From a checkpoint of a small transformer trained on Wikipedia.
Size: width 224, MLP 448 SwiGLU.
Architecture: rotary positions, no biases in attention or MLP, gated attention, capped logits.
Each number is 128 + 32 x the weight over its row's rms, rounded and kept within 0 to 255. Layers, rows and columns count from 0. Numbers have three digits each. The size before them is the row's rms in percent of the matrix's.

# layer 5 MLP up, 448x224, rms 0.11, rows 0-243, columns 112-167
093:180158115107101066112151141115149155140142122149094122121157079159066113107159196072070104157124150109148142160113125185205147141081163128117098169134147120152088131143
099:084144129081106133115123200119125147138058168136195142105177165174153105132125149091116145166154130202139107099153103135080151063145077122169161101113106104168146150149
101:096155135119095091113105154098113125102124144118170087170094155101171120122117131134155114120115074186147124166089170134137152146150102105147151135128155076120143155196
104:159129111115100113125159165129080147117131119119090165122059128102140136141123085076124133118146121123044139087070172143092074167156086132143121111137129081151158117137
103:127147142133159157104080125104160125111166153168122082077136152085081093062133075147127107095120124084160151153147126146124104094110199125191102131152097139147141104104
103:107158112077146095120146146105108115131103102115130098174141178105154126112127147138172119139106144095096125103157118057156103150120102122151143147141081089114129137155
098:140155092162096143063172161140069138107149131112110125090130117111138151088128071064098221146136078110137153135167168148178084111138111046165178113164152068165095061100
095:144169204102141115150167156097083105126147118126171090127124115152134086154156079122138192119180066083126155067156113127115150119131090126052132109085086148182099089185
104:120148166093143110099100138117178134145100091093191081134093086156122148129087125101073138168123141115137132155120103063097104150154095104085128131139183123150106065136
093:132093085152124130124147095084113124087203098130121126127097132138102150133178120158110159104120123144138099088174083133096134127091092106156138125151134105125117140100
104:193112153149171154094131194085135149059157137114139101112087141171118153120124121106128094144146140114069145165206107152143120148142134087202166113146068152180126137115
112:160073141173096133134155175150117116160177122117169093167164109163169144122130104124121108140116114135130133091107161118103134165121144126066141119121159140118148127147
098:158102126132102170122140122168116133103166071127141144151120152163180129150136110152065138145163098186145129114119132210053159135147096096154139078116149108080120122154
108:113117133056146156170139186113167179121179137142127138157155117113143140125138165100115142144125132163189107105096078093113156191170096184091099120059164176134146105145
100:063133116127125092134132154124100093153138046141135136170156066120143090121188090143139102096123104146109168217133160103131114144139103094136145138146160135100125075101
101:132077150153140097123153104118146111107170103092109124132189103072109154129138190137122139089119122139182152136182128112207137133153160171142167101159127168067176154112
106:105073102136142120164098136101148127090072151103161094111163166188211108125156139163078134122127111134148088117049144138123129094110105159087147127143133204119080138157
091:145148146130128083187148104191230094139129120168167132110120089159169082106138126153155173198171145150109168165083066184134151169121096210144128068153119096080161099113
107:163155111145123129166144060168162121053159131118123083172146139141143169123159187179194116146177138112129090160085117076155155072134062139123092145060086075171142102093
106:102133089114148169068096158099103112114087107062148178086161163141160103116110140141108148104166142178098075159111095101108098087078071103090162086067095111165088171103
102:106081128071111114114121159171116105160143131118146109180090132092105150088072099168184127111132103178119076093150130106141129130143143095168121102144119099123120117105
094:130171121113078088093162152091106164112147132141132119137164144123183044118167146147116113134160099127155106122129140111113088159038097118097112110140171160161101114168
099:083123150108114141142092142129154138084100071131106129136142131028080143180122150137055063145120182138119177134093141112068152101067116146156133149117075137087153161159
104:119098153154116140183128163094121088127100138201146092157182154088168128086147177165144126142120151115149120175184189136114101124202116106082125132150092114113111127125
100:143135168158123071146099068046130085176084156175104082143139139214150110175117119145074085106116142109143118167136089114088130099120139114124166160149136126117123100120
105:148111094094137117096131136079170181124163136117160100052132093161079138068043174110081104085116125120166175161166107160108120138099084098091096122106079128145135150150
097:155171112167075136119082062074150046093176165160128102077172156160138138098085143097134133133094136112161129118113114116169100091134139094159110146111145101084110179160
103:169143179185155154130082120101121095122110150091108066125095116153118132135127115145162114129141132188131098121201105198080203144132115142117157174159139094117148114108
092:137122140048147124149112171134176083090085121146104087147139168156139151110109140072141168118121157105127133081109125130112123114075211108112139110121109131090079119083
098:145103139080158125101148084118152143152163162144078128119083113144139112149158082151125065063094147142173142104092064149127138083133115140129102118136186145128146145139
103:149103092150187118173106163127152140149098143087124141180055102105100099153133145067099141119133142099092102160119151111123089120140163098114082119121134100131146145107
097:160094131101106106135109136196073189130130132097139076099100120114107127145205076093124116137125095092142145109124134153129102136109121092139160140155113123093071111152
108:155103137117176180117139096174101105073153112136139114157113108104110110099128180143170119189097136096158112139102086148138139116120117099158050118084146063181146159191
105:099131127087110078069139148117088107155123125114131056189128099156170121135117120075106115131136113140107137105103107130102135096116104147175043131156132118122073198121
097:196107080126155077158153101068106193164115131129159133167177160112142133159099184101181122174083130144167124145173153118164133179174125140188188120081115061129112126158
105:170143102131151125133171143091099131160135159142121152128132121090162131108126120197106116228069104158082122134167137121142160140142190147085121209114145097183088130123
092:088136220073146157119096083100132111140153136117200080124067156104094116106064191167122130143128101148131092126113086119132199157099173192077145105139161098097119117085
105:157159182147102149059109137125174150142150122142121080149138137110125113130161118161174185161134118189140121227156138115115133140055111150081133054163169096178128069068
105:073090109149065058117147127130105054177143145093095093105119117110134164129173057093077130148138149137111129106161118129164146124142129127128158162167163154127136126148
102:114121143102109075057126141096133074066064133089135105152110114178114137127171152092139089119126060133084166141146101157135133147182138097155070107096183167207132162123
100:141122084137137063135123132130181105176163180157139139108165200097104135087137106099133165181056155093126179154112153053163103113114094139121124115141129074106113162146
105:125157120124103143087098121098134086161105097189154118116109105146096099093107111158112075149089144112148102164093160106144132123075110107165150150160118191209165161092
095:159081110102097122130120131114114195165207118142131174146126145130163178159157172095106091126110159084135167115142099166130050100114173120117090162159113135169178113174
097:145142108160118073131124167057126121116143075129129127144096114111171152156168155188072070113122131130122104126107158135142151182209130128128183073136105116098086115183
096:090119113133153155127109125103118148118162158112180132094130119107177116154144164136114149063162106129173121072088213162177174126082087100096138168112143110079120092145
100:089115128100080094134142086110157168118175153153104191133098096154165114122191079084192175157108109086149112166111108144122121165098162118073143133149154165115142135121
096:105074120178100092163146116116152044097144139120119169112179154113095083155101122153130148083122068081103156101130148069139143140107073104113181103136137131076164119122
102:130108141090129108115083176188124142146152114089182147175083092123126108115214115099114144106173128105149182142148112087119109157141098122138132102170182139086147120167
105:099122145114163147159143120175144183151162063089130154141121137137106109154114112123105135185138094095050147190077093168193132112153169152193126117143137113125088128105
104:174135121099132181148130093180107119129135081124110115103111139121249133135108167146121095097103145126145125105145136183095116117138143059143121143194121085124115101138
101:133131067067122130157058144175048144157088124115131128160169151185126099137188105141133135161135111133158172156123097164135138070145121108134123151161163083150146112166
099:099091172095162129135095154124116156105168183150113159106144157081097140090133135099092087099075161068102182126113149108102087100149137145156147142097140122115145173108
097:087129146165105146098105084094124119102156110109118164146130231079131129055151137112132097130091130143121105114132120095127094140136165092157127156147097117151162089097
100:085161166166096165049118185076091115110105179084099149138134130146080052131135139114163121176109102167101089100115163140139170091135145188122122164140099099162093157120
091:149125164143229130092183114126135087146160168135126152063103086105144113173125139133125169093126115147081114132103172160128172157114160164164174168067115083062098132158
095:151113165161137135160137115166184177134120139133092091139176178162156142056144102141168157177168108136115110147095149161093208129148148150098145138141116073142170170127
098:132084128127099149094135132123127109085162117145094081197156169135155118122093112094115048150155161087074096149146104120121180141169143117095153118158133165136095130147
102:102158178100082148177166102164123093163133157180079132091136154114138093170170129139123117123120164198125158169113163126112182131098154163097091200142157159086162142153
106:116158195162125083128153131175110077165177221096123138062172134189088114128128130148107143102141169138132167092137121115136162103144142199140117123130159082120112149157
107:154143180120170101139121145123176124124123140050125091119156111120121152138122123151070115126131166134148167138134089150141121195105147109113147145132116122143087142109
097:150127116088118205168198159089116114206110127159101063122141121117148067163171153189100062038117139105152131152149191173113131057112093150145124153066220117174102104142
096:143112172199157177123103157119075211087102143139138181091123192151092096134129131134101148108104154088148100090100118167124166131180079108114137122136174119142119042175
098:111168092082140104096140076120158135118116157130109095103182055131152167116155145110124100126105165127220158145091090127123136106149149046131079125129154099135147112081
104:094114117183050138070149092100128131129121120178141084122066169098122094109169069137180102120103126160119155071158162164151098172139087113081085128155125127117116147089
105:101086177128098135142182150080114094080047117118116090138171119094162162091145183092110102148136097174091158152139198126129112122139140137146146150063151135095171119091
105:195166112173156124099167124140166119103119149082088099167107093131104101130160168137186166112155128105111056147140138090129112155105111140145107075171059167116137101152
097:139170127103167130094061108068116136123126133114133118133190132099134103082173125124154106120122070074092089153139132109172124127162105126112144130138121099085098154148
097:157214086112061099148108121168141120107170133121042112127136145186093105116106091147145104116076155099147164145106167074151096094132136133131129116149156139064161126172
096:147173125080125182123161090170139148078090133091116171187100089134152146107133142029074090124124195131145080186159075111066111085154110178163158161126133153170096124156
109:110093047154128077183130154137177145119119163153165133135077071098131130132134103130177189176145134100111130142114116134153121106135151110120111124132110097122178093119
097:168124134091154127144092103131140173200135091089164098123112145115115088114155082081070050125053104158108132140181108152102162095125103091121151117140133098139159081119
103:114200095123058037111168094098100113144108147182162088143129145165141156127156129165136158113114177126132077099080124151109154168107084107107168118124131101103097164157
103:093164101113126042178130137110102156097149112064157135069141113127168142110125069138116147113129099196092141135057107128117172138122185099114111116154135143151093196073
097:102140122194191110146098156132088172098097179099159171145174140130151147155099151118105110107123162118086150123093114141164126128143126126160113122096075169085167154180
100:098134120142095122140153070153139143123135127126127097091125164107143089168121101117202157116087101105095103068131149097155116048163109126136147126183126085074134041152
104:115125111129166159047111129133070140125158138095120093124141101098169115100130131098178163131144164149120133063114119160167121091093102156155115170152194129130119135082
094:123146121098139099112102113130136100149189069202144084125135174073115119065126130106147080100171081096151110156136140128081143112090160154090143116116111110099181100172
103:173058094144141195117069117154084108200114154139146073157121114169098111126158117122135106093159158098142110184084131130166168120140141113175130122115138087083126135117
080:096049099129127178151177135092086150139167116148125089137141118066107156144156168077205119145131126109098111122099041000090104052127135150088084192141130165139134114134
094:154095163116080120183184103125137136110116129111154146173145164125081138139091218129128106139113053114107154126128079122168140173164165126091095145145140087112101157156
104:128158199176124191084060131093144150105147114150160135152137129139072153137110084149136170140128092133120092136115101106087114149127095144112118172163139104172137156141
100:141172076125058106154137134154182143133083108127156139148110151162076201146111181138142185104136121169150151115134180128083129133197139145096173124178160111080167083166
102:149121186072125110177131075103123121076115147145121142188092108085122131129081112059122112150138112167137093166100122142100185113166135081049148148152146164128099109160
101:121165162141112082115112115164208107111156173114120134126120128110134088119131099191144135095172116139115060166123141147078131057122171122145122125154097130167094192113
101:120148158110089129140063156112076137141154104138138064119091148096194109109167103163097170169133093123124149173089093179210131073113146132108134155125109112161120148091
102:143061174106100135143130161197165122141108166058088151221126101136118074125142153141096102091142083145102078123156098123076180086110194127110119161149176183142173149119
104:175113118117119071168078108104086053099120091172169144100147100135105154110146140108112169110121121042194100146119101141129129111176114078104136133094052126113112151126
109:141133165132127125169179110144157095080188118149137190147132115140103112112136144099084161189120103121156158126108156138150123189124149121126110095114175130168151119117
104:140113058142140085173120118126145098047119101112102161131130144182173167131139080131083085113138154150110079222082150141185133171118153125096121131124134139051107148077
104:130094155139089144100077125131157153188111109134179178166160101128175056133103149109171167151141118129062067112087156096128145136114105177153147105074150136151097078082
096:172143123179107147131145123185124077148127110091050109123127099145104133104096107134160148115099083163102204152126121154124120190121129141102160069152101153108121122116
085:150112126150115108192158083175102109174087155090156104155057134103117142165076116100120175129084069100141184140152118092141146075066149124118123121092167144137167130154
103:101188158080133128115138143158153215184153119145155117140171129143042153166140147106055127097138152138097144096119091186108154118150153118153092081141142090135139111084
099:123114137180055124148125112154128130130105148074078088135104165105128165125083103156092069136197084113073059097115155140139134170104117052154105144140126192168169112080
105:120092131151155100126151130153132108078155096098059148108134129149089164135103082172128137117123143128123082155165141128108175148190127107190089139139159097109119082123
094:121146162175164134137145177126092092075122114062155039084096093128162109190245120125146171159174169156102159147130065136081154151128189190165157111163110129102153098120
105:152116115131151097098092124135053099148169121115101120158088127100095135111178126076090095184135097153146139133154127079136131138100178113129174170210116128123176147122
099:146156116136134095078148130087176141139066084140195131103094127144126231135070082183140131118089109123106162097069120144175119075141110133070163134083098127144096105186
098:142179090144149133077160185102091181164159169103084153121128088116110095111163150154107109158140125137087117150112089052105039060149085154167140100151086098113137139148
094:178150182109140060166147106138128117092115069132137117122174160156104100121112112158131122137141152150098130123159175171115111130151130100110191135127150128066121128160
099:148122113150128203088148112108031066112138183115141080085093071162059127161146131091102133141113107146140146111160119154138108108142121173137087141103155169158066085133
092:082107197157157152162156149160152109100140059123110141116143149152131126204159126125148139180131131155098102150098098128187103115147167140088109200099049118095177134108
091:145110132118162096146122138155082116151143137100109087107126130117156125150065068111177089181092148099142153074029105128107108138165148089073166165173138099130148130115
104:139088123071186151096134150173116155123115107126144120152133130172140202083113159119161131092188163146135125104136113148151102165092122103112099079126128132088143183152
110:106127165092123150088109148124128162205136189103142174114154095105130185154137123125159125133148107113167129060145093077059136180142095192113182145103120151111125118107
127:121102082116104120088093152166186162144161153135159084119123063090076159160187140105196114104107055144116131155176155170157183172126156162146128200121126100114108085115
101:189148149215147115102168080143128091099124142107142109134102154164115129102077176195097128106115104124106157099168170136108127147133161080106185121124030105124167155172
108:180181131168148156101121109115081162172113139182171154123157093079137118156139150127114221142186162137109173150120151190116119093090135149155136109155133150129107083079
101:086160138137122141144103068124072173126131104054101083050184147140106130159182129083152118115131078066122101176100099116098091145120117098119062095115146105118150124110
093:162070190100053125199180115145120098113144173164082113120111160118119087112132154149180124147166107078179130116134123115166124166086113119111146074153147113132152096142
104:142142153141107139175149121205118088070067179122142138195105138073137164123132113122140149134127149121148130083097153180103090117113137060124156124174167152109121136214
095:139127124139106184114160088089157158131172203116135148153129145163100102149144145103080093139138111152073156127148042090198145141145107134144137137164131163197141113157
102:112123076131147148142189170132138116102101110080121127147127026129118162151147114172068189155167123173141085078146121140116129104148171173107174141098071152094122201137
095:105113133147140118173086119179150137103158160095101133144135107237145161083160130162084150152108103090133120110133091052148100113098130172145160130150168124105073174122
101:112153136106153129123095125087154116167129134080176078170114118109135128152101148151152166157103087170092113068111075126149137149103170176152073168123214055116142156122
096:143123167132185142122111128106131105197161082116115170162104136099154157161162140071114113119159058130184113143119127136123056075176109153088064108141150115172193130139
101:090121194155093105122121090123125138140177123079087105083138099113161109173139149096155076156068134155126124131070110156129093150131120101163067147169199105161137087100
093:144138143112104079174204147188175101124117115158131141120113110148113151100121182174127128110157139140127175112156143141093118123145140093107119152173085127187201089137
106:121143134108114095147137164078086215162096144144134125096094135079142106083070195162121084160109125127150133090183112072143150125155133136141107121066163163140054121130
108:151162104163132110096137122092152086142069102067186122100089103133125133089097092091160120181127124120167089053171116107097157110109153155143112093157119109139142125157
098:149107076154123184135160137151152183091145116094112164147135126122103172150087155152140142142145109091136167099158165170093141073129178137182183158191164119146103106182
103:167079139170116107101121123051132084107118139108110112151150130159116142116116109157123092136169141165070100150077099135088187117084099180091135080099144101139122121168
107:116129088080099062124105140171160113135083105177168097131169140140118131157133091162097114153137141130150121104141164120141133156097135180116148119139092130180157081147
097:124153107147069134142143101143107130124135125128143113139176148105095170226127119130158150166118086162141105117123168173120128097094092167148132150113091117168134149062
106:113164153127172123152137136177124129108126142172173147130064138166087125167134114193132005145168080147164124141148092121148137125127093148149126174084125106135102102082
098:155138104114093189165098156123090099089091102108122168163115043237154144149098130126144125187131106106147125192096109122107082167125108171077223163156111113139122097117
101:121173105140193150113172123118144115112172080188084084128110133110126130120157153123127159107170160059107173121150083055101137107083201188089134127121141120112111126132
098:048066111118140123110064147108116115130115123070108136138170151150105119190171135109152138125098114157135094147101108135116148162134121122107086088091132122148053142139
099:196162129080121153142097120164179110128171118186102121124131139055163140135147089143076144063175113160115062083092140157159146139150087147132081139135117124173098141120
097:175118121092149115098115128090133147060149152137152091112084192062123151095116148179081108168114128092133061113158104151127127150125116116215093104119150150140139158096
101:156117115112170152110183107143118136139118119186108141115146098147146140132137131115161069083108098110091100207127146183127155137156126114130185116155157117119094127095
105:152082172089178146160106179063099148146157115075151119159149153117148125136190115110153127094114123103074132097174129091079116140095081124166123104179152096165129050168
106:153096089098063143141078070159075170122117149111168136105161095162136094178130140163079116126124134126146096102143125112140083140111091133135175102120122199113127079130
098:167140107091142149167072146089134162121131137049158107050165169103140145124090072155152132065118095167068165203134106143161128133123135111173136155172131085074079141106
108:171111113130142080101109153110123096146139132115068123094118185104118190122118163090128173097141148151137123123166120090031124160131123044139136107173132141115118154117
093:148225150124148177104151129130137133137098118159148179108179155116127106169117127177101124090084167153137142140110130147105161111146155132180146122140174103097098125100
099:114113123125089135100170147098178115125123149173113151116064154078161134119115131127125134155123149109108161148149111151114146110148107123184083086115145068105103126151
102:098136118106177146162098119133145088195164088113118195113126158132094143051103129155180137139138195084103142116078082131113129141120169157111125159093108141199105127102
102:109117177104151138148107130069129128143137099079132116164093126140122130142138061144116101195106080158132132166231133103117126136119084139132095125110106159122080076171
100:119085116112082119076124134056163110143093087158173142154207110151110157088158128113117062100163064179097133108102100091178105150140136082165154127091154122115089151097
096:140120075126152150102098189146140100115131131129129135163122102176162110169165105162108123154139169171125106181160155128073167132130144141096133180129139183159132133117
103:167171122119075105049174106109148125099165160072115130121126084087102111107087167128150085085086156096121122117113191150114142163092108169144170107108110153148179083143
093:087109175100150187120124178107155131100110127114144167127121158097132089118116139141122115151132121202086174108201110164155128157107048145141192123083145084169116186123
105:166106066154117142164153107138151089091138175165110092185135146073124076145102150121089137147077131143122143118103116121159148100066078134109094124145155176159165159128
105:079117075113129140122153161170132141139120179115076112074128134082129128120127169113134151071185138109168215069127159113093130072100144113163090081102100123095130220141
097:219078127136136146078073133179128126084187108042190086101123090152162153165205188116127070099175139142142124128100105162131114104121142120106199145121146109080149129086
101:150103112137135108172149136163095145104135168132149123097159066079110154117108090083098106156145166177127152092122121104119076147148156154115174104145164168190132149147
094:162090066110125121169057076218110157082123114181174095139170060126140118155124151096115144147122212162137099176116113164151117168118141190170193139155130114155133105127
104:174087152124140108102139120127113154077056188169083106112138070123081090103109055198112116134161141195185144137112109169042178141215147157109085150149142074161143135113
104:097167103138114138147122102093129071161131106107071173093124139101124090153156114199129141145084157179112114140127053117126149145098085056134157166125165097155105093132
102:108081150126120110119159062122118132144172142143048160087193121100111067128155113163160143119093144180067145120176093117111091198095060062172148143098073145095115086197
101:149140104128173113081137101079123114077072153146105058084103124094172135083044133180160108100198148154161091106122099136153126114087109105144116142139136127174076160133
102:180127052120133153108066084170146134110139109161097098166127153120128096116075081131101120169169091154166100131104157131086062082142117101027109123085155108150150130165
101:118099154088173078158154152160144048115139108055105118101127194107148178141141120121139067075057085081133181192116187104126100150120115101122168162110159133126126116155
103:105122153166095120070095148159077135123116100116139145166133153101116143075080124144086159149155099194160121072127168086112133108173134145157115090126092123077102105150
100:170120097129109120124075174110191130162159151185115099174114158126088153085166110113106156161120090135153142171088142129191121109163113137128110086109061147149105104107
104:176123185096123101145042112133110138156134058113126124151148084173081129101109109165118128114121139156074108178139116117093133115095074131132093101139141179171143118116
099:155163187164146101115098127117077143109103133107139112028103091156162080101131072108160159147180159125090155133152173110142143091140072131154139139113093130139117108132
096:115153098128064136169121151124131094131113068126103102124131157130073127126080105168123041094084111099131156199154152136138087115094131191139150129186110133144123117073
097:124142092145179108141100134111156151122161138102162192135154151153091102165129151101132108113187082122146140153072177172162101157127154109116137124175107096087147124156
104:137127090146085142117144124100131154116131116149073147045075139099129122096113101164114089136205098080069106128101173117124116122147070157122100107066120091132156069112
102:147127159081154181123122099156186118034145119122133169112186151132189129127140146174135099080138124114100137123145123110196117090086134102138124122062114107116134107090
094:193116159066129129149081119058129119080140183119135120170060101101214064105089165084171115105135142124128133098129104148055116150072115150167137166097119098196142164201
098:151096181112131158140170161102169107110151145070073155119103162098095139125120046132118115103128120140133099112117118104119121162138148167161115134169118140149082093181
099:139150110165083074127113082169142142115106159156121083130106139102067149124109143071094119131098170140121176116103185170128101082139125162129088092123112079126174122104
100:148094165150144040130165108123168123091112140158179105103112085128079109143167138129146164132123066112166068094160131142108166130155112142109071102105137092104168167137
099:207166094195142113117112088075141105175135170128164174077118119190126159181088117134191114145164083113183142127135127160176150133132122174098121217179180089132153145158
100:068131189129194130160154117093117098126127144150144122154094099084116108137139122129195115085116061142114172089119154149150101127106150161201180112102159174114145124129
097:192122152174129137122168085160091163122155051132141193118147164122108154162144117173093138132157100137134133084158095144127101062142145104153115135056102136122153092035
102:127137074161116130181201130120108161141119113100136108118145124143163109117113130070130060069152110121124138110117081131136159157099111148120136086138137126160116094148
101:155146137158158098111136132126184174105128146103090108171165081116122143116149131181158160161112090146109074115147141128114113109080132158102178046158167185107135149117
103:083132158124115039104093095068102113155088153168127128089144088161168104120083115080093122158181121134100121170147197101137129159133128156071133127109153108112155113136
094:093150144124065159167171184104100089122142088173070101079144126182089140111145147135138084098132167153136148168103155110068151129110133101121123131101127140120127135138
092:157060099149099164142110133139124131096186118104148110145178146113152120112111107098096110155117090071114145158069134154130148177133133115146089080127167083060192136115
092:137145062151117080105078071158142096100124117151160097104086176039121126166039153120117119135152144159170134100109127055124132116127086123112088131093085130138122092105
096:112139128133076061146106066141117113141148104064164183065145134103087156074084196191183141080037173135123098099133128136100136119061110120168144123128136092139089145129
085:101100123096136104137125159100095139157076091127151124147171131097132077201133137153150132078140092115123150141143055000120122092104108158138082150097106102193153107134
103:097140077137135143146157125153075167145149138143131082095164116144129119090076157121137186115178157129119097118065165144171135122164141183104125088091159131122133095109
100:083192120105143063191145101138151136197127183112165069073120102153116143170155121162127151147139062168111132183095146140126084109115133030135104147175147104127102132127
096:109165112131136186179143114144094142144154117193132105118134167151107145135156098079135133120131065138136096086136144178068144100100155149143096056177121019132123133090
102:094138165196157110065117149131108117164133108053142125114181136115101145105143164126084154122100189194126133142099189170094107130136146126176140157159115118120153201167
100:122109141135103131086112178138122107131157173166161134162040179122154103106129143154110169130148131172157081162133124170098163121070101163153062167190094077094177069151
100:158142155043135115102178164122124168168081150080112092134155100162086117093152100119156122166093110171091078169107122083167081168091107096126111109149057129132059112179
106:122161137105141121154108167130172160175138171078115141154117136161092149171144103071169160127162140139095134111160154124111141091089126150106124117085098078152144209132
102:129139154062101158139107148114154093132141126113151127118106073183149164145130144124118116094113113145119199101099146098083148047131165161196129097126071170092160157123
097:120203165098149130175127142138113114076109167101119075113179076088124078073186168060105119156114130140190127117119119165166112124119121133133123172135131202114105126137
105:153140117119124106175188127129105132083143115177137102123174116156142182125144174155145050180091152115114137121091087104161211156061126136066120167142085083135140145134
104:100074114130095136098106150141075175122119128095087098160118144139133175123080107107109138138097151148101123230125105126157088122062158130145089139104177166055135093144
097:117137109120116110088126165128137169145087149190158159108195097140127111146119138149124094116110153110142122079160097098122164070084145136103089165178088089124177119158
103:110101102164135135169115124114185112128081110139203128181148075123173084135113148086120070123111115105088140151162126125146129151096124145190113158105074168132111114116
095:141133105141189117137133156179150123119119104113136161167091132075125058203128058157159121098137125091126142113108156080130176132144145135138179114124079173111142144128
100:153139137105132077103123052156117131119052134139084094065082108074103105074099133137102170093145164087090144151092111146117177156100103124120150106171126141080132129137
090:129167111134148157137134109073145104156173220111142081150109169120075126155171128155188139177139127053115201151138112159086148107153102151128110113170128064148086165224
103:117082078143097153137127147177137170111084123132117128104108173103074115115174127104131161157132174134109092127065123166132111187152117084112161091137187143176184128162
100:131091105127121102144147150142046109112147172147071141076188104156103062172117181135102146111090138157097137126168142122149116165134118061100127097160116154209106072135
100:163102136107131146140159167141116103108113112047115099116082108069178163121071114121089174104057134048154176156162159132126147094126142068111172138114090103101015178105
103:116189089127038174121160117131154164077093127175165143125164154149172112144112128123078152173155105133092113183113172105125114144102177125092160151113107146218115137091
098:169166134153077146172190129156094152069097157131140154168132170143130142151164109114122141117104175103113106156179121096114147155152133121118112148109167131198130133112
102:063165119154169149107145195128129110135066163116119114116135115121147114114147136106160195061205158164151081119112137145154164081081149149184100151093080101160144163094
081:140169154169109080174075176115157140106139120169126146134148170164137127168102096153139137080174120145112130092161083215130163110092125185119125134104105070086128141098
102:084124064194128118131115188152135093166142125147149080093156175109137163129183025141151108139146188126144134161085128139142135093125130146111163175097111121148150140188
100:099172096139132117143135108203096102140160127104157143148148089132154105104139172091169139119122117099130105043164129161145109156061102126188117147101121145064121139167
096:173140102181119076154167125045128075148129116110121126128137115140150098110136114110074119095047139140106112153055119156110128137128152051112126172154144191111136113145
099:161122126118104119145059128203126105136147102140088135126107162178127162119123160074169047150161112133131114172118092108122162160095059168077116142075127219072134146109
104:150131105139142156140096082206125099197097130111136112102119167104109169115105194160113174119123114085167096106083107133128155152089122115141108150183146139106166173167
100:127104118131171139161124134085121078111126079105143106171146098197112173079055160104115169124115086137122138125059082102169127103121051164144123166128154184196108109100
106:136126112123168094098106154149101134114140130117070119094126138140066145100086057131071111155130125146093111097135173150121136155100113101162135163141164084092089151160
100:066186081070047138144158082108087098152131068122134096167119168104170100133115090194134199125159124130136069104119141156108125059089171102107106172139177161192160124090
100:082141105126140127074166128116120129142160173115120144146166129099146088115145134161122108107135096099106113175124130168169168137166148162039147092153136132115116116139
102:145149118075150182139133111203120198114161154135144134207089141138077177182117163125117088144128075121157125057186129101110166076136145124114170132117069129153129106109
098:163122135066138048172144144113157133128114113066110094090131161109128148172163129178110163138126149114119108160131150129112151161101125174115140210151135128079198145160
102:121152156168161152106115101176149134104131132135121142121143069131107095128169161099125194127113140203150066096160104094143157162132170109134071067166112147141099158123
094:122097151133107154159055130134167183163135086096161094094153114160130104153163159170169116129131143129139115092103170104129094143105128156176105063147142177058142130078
095:105168129128130148123101114096156104164117109101114093093185204159155176164099142117151106178148054165189151147129147101140079117145145125082064149091175145082170142064
096:115132184084116141157116149136159088141113132163141060121117137156133127144129085139179136120136142127091076144111115175096134081134155135128121061133149170084075109126
108:164129154130157215190108142138130056099121092168146135139148139104129130115102087115155133131165155170117113134114135124145135082174136110205099102052162134137127102129
104:100128146118180076086201138137099130136112124116129162108130125113097147107156163104138131156145099087186050115138144164118180128135207109170167136111201153131149096106
104:119160193115135155187084097065167125166087120126101148126147069119135137119172113153135131118160093101106164136165124108120134091106132117083130133112097134114066114120
101:100166106063081078035156142163152145163141081121151135104110154084121124168124123125102125119083153191123127156055156114100167081116153127098119192103105177150094130145
119:122106150124140157123129075151081193138123140098174177171114127094092117144117139096102131177157143111109132152097105100166122145121171122123093149063142131121108069080
098:151180115099183116160127101101184171075189108115129098120090100149184123147138159152133129065124080084162148103149130127124145149110122092066225164121094145123140152106
101:108168158138177126167128140169121098081103124139086093096099094129188159133072125111046115059164105152122118110134157168081115079120170102174117126070158125080104138112
098:170111066175089163137182171122092051128108137194105132159136106160119127075113137108121133157124171142126144105076151129090119135109101107109111152127171134092107072133
107:123115144139114128130171130142122125118125163100137151141128130148115152134212103086095133155152128144163075170122150111102130069202199109158164217167224175139171114150
098:125091106084094089126167139117101151139114136061079052139112136059150187160081146091111114144094085119116092095095074151090109201138170081101112133067172100125120060130
101:158160145063110171131131118102116097113146185125159125157122156169100169069151144134184123119146153131098108134162160148120161121139104154117139147034108078168122135090
098:171139095115131136132148102102138122150082133099149101150112202144041131122189135097099128126153140170115168113124148151100096123117165104153145136134146120118130110122
110:101090121136149142067135166140135160082146087148180118153141070143172104102105111138163074124157114130167128162154190132115095087141069139119122108170145119137134136144
091:088095135134151088148173173118123131124064094167125183107132171161155080134136116157136142122134154157050087137114096128157152128156142097116121157080162164094151146092
098:115108111159144119111203136122101146142124116093170187179074122161127092122124171145097161122149100165146104175132159156094090145074131092128079133109112094120102109130
098:070141069152145060130172071126110161064122245110118159156147142102154184068113166126076128164168172147154095174141157106159079088108091091081076160154148113105122120137
103:133075168070119117145156123077086124114122106143080161130162127115120181110122119164112137098153089090180094101083175131141138117157159134130191100162212132125217109040
098:133094122107111126162081135126138134132106174122156135106144107092144156224166078143153161117184099080138143121160132122084219145147075130108107171138159068111168155139
094:125054088087108127139130166123086139156125121108137181153149186090112101165138128125132115156225177187140153160172110132179187163160133118087103161173083173126106116139
107:100138133074154132173199133151103097147107132161150147091125110147123111129098062103118191141117132162108133115101145086035178142122158084156113119148115169093114080162
111:083096133095120100154131145088127113150128136152095151100091148122197085095110153160132155148097122093103121152185129137133140102102159095134148182154154120129113157146
096:164084084173105141084115173150179128134176156095064124141119143056129110182161128123164127120051130123072101165136141129158079120183135105146104099140149121149080107162
100:107161095157108139133127142068060101107152105136147148152089175129112133092105108157184058107150122153064157084140163110156172108118133084204144076070107081139137140116
095:127078117177164130124107194131143113154122121147094122101119137123098110115120145118130114116113148205073153122141124120115143155116104177137114142108094139141109157106
102:160120127175169211112214076135126124193131134189149130140129180146114116095131083111151124150169111114098126152136162130084102134153105165152155140142101161192168063152
101:127128101101160015142117122156186139098130129104144166174142124176129200105101135108113131090162129109132148119111096142111092159156130128154140140176153165160140128140
101:160123147119165128093110085142205108173138168137113146131142058096107163114084122205177137098150173136121112162107112027171164115132132116097110116183123183146105135137
096:142130143224140173112143140143132112146135096123124178106144134071128103093165168098109054110096133158202172129114107106129094184117072120153149084039093146180116142131
097:129198128113141085175091122115150095113138105108086153138140039126122119066120106125119125135100109144132086164098177132115099093135100142125125133173133122124136149143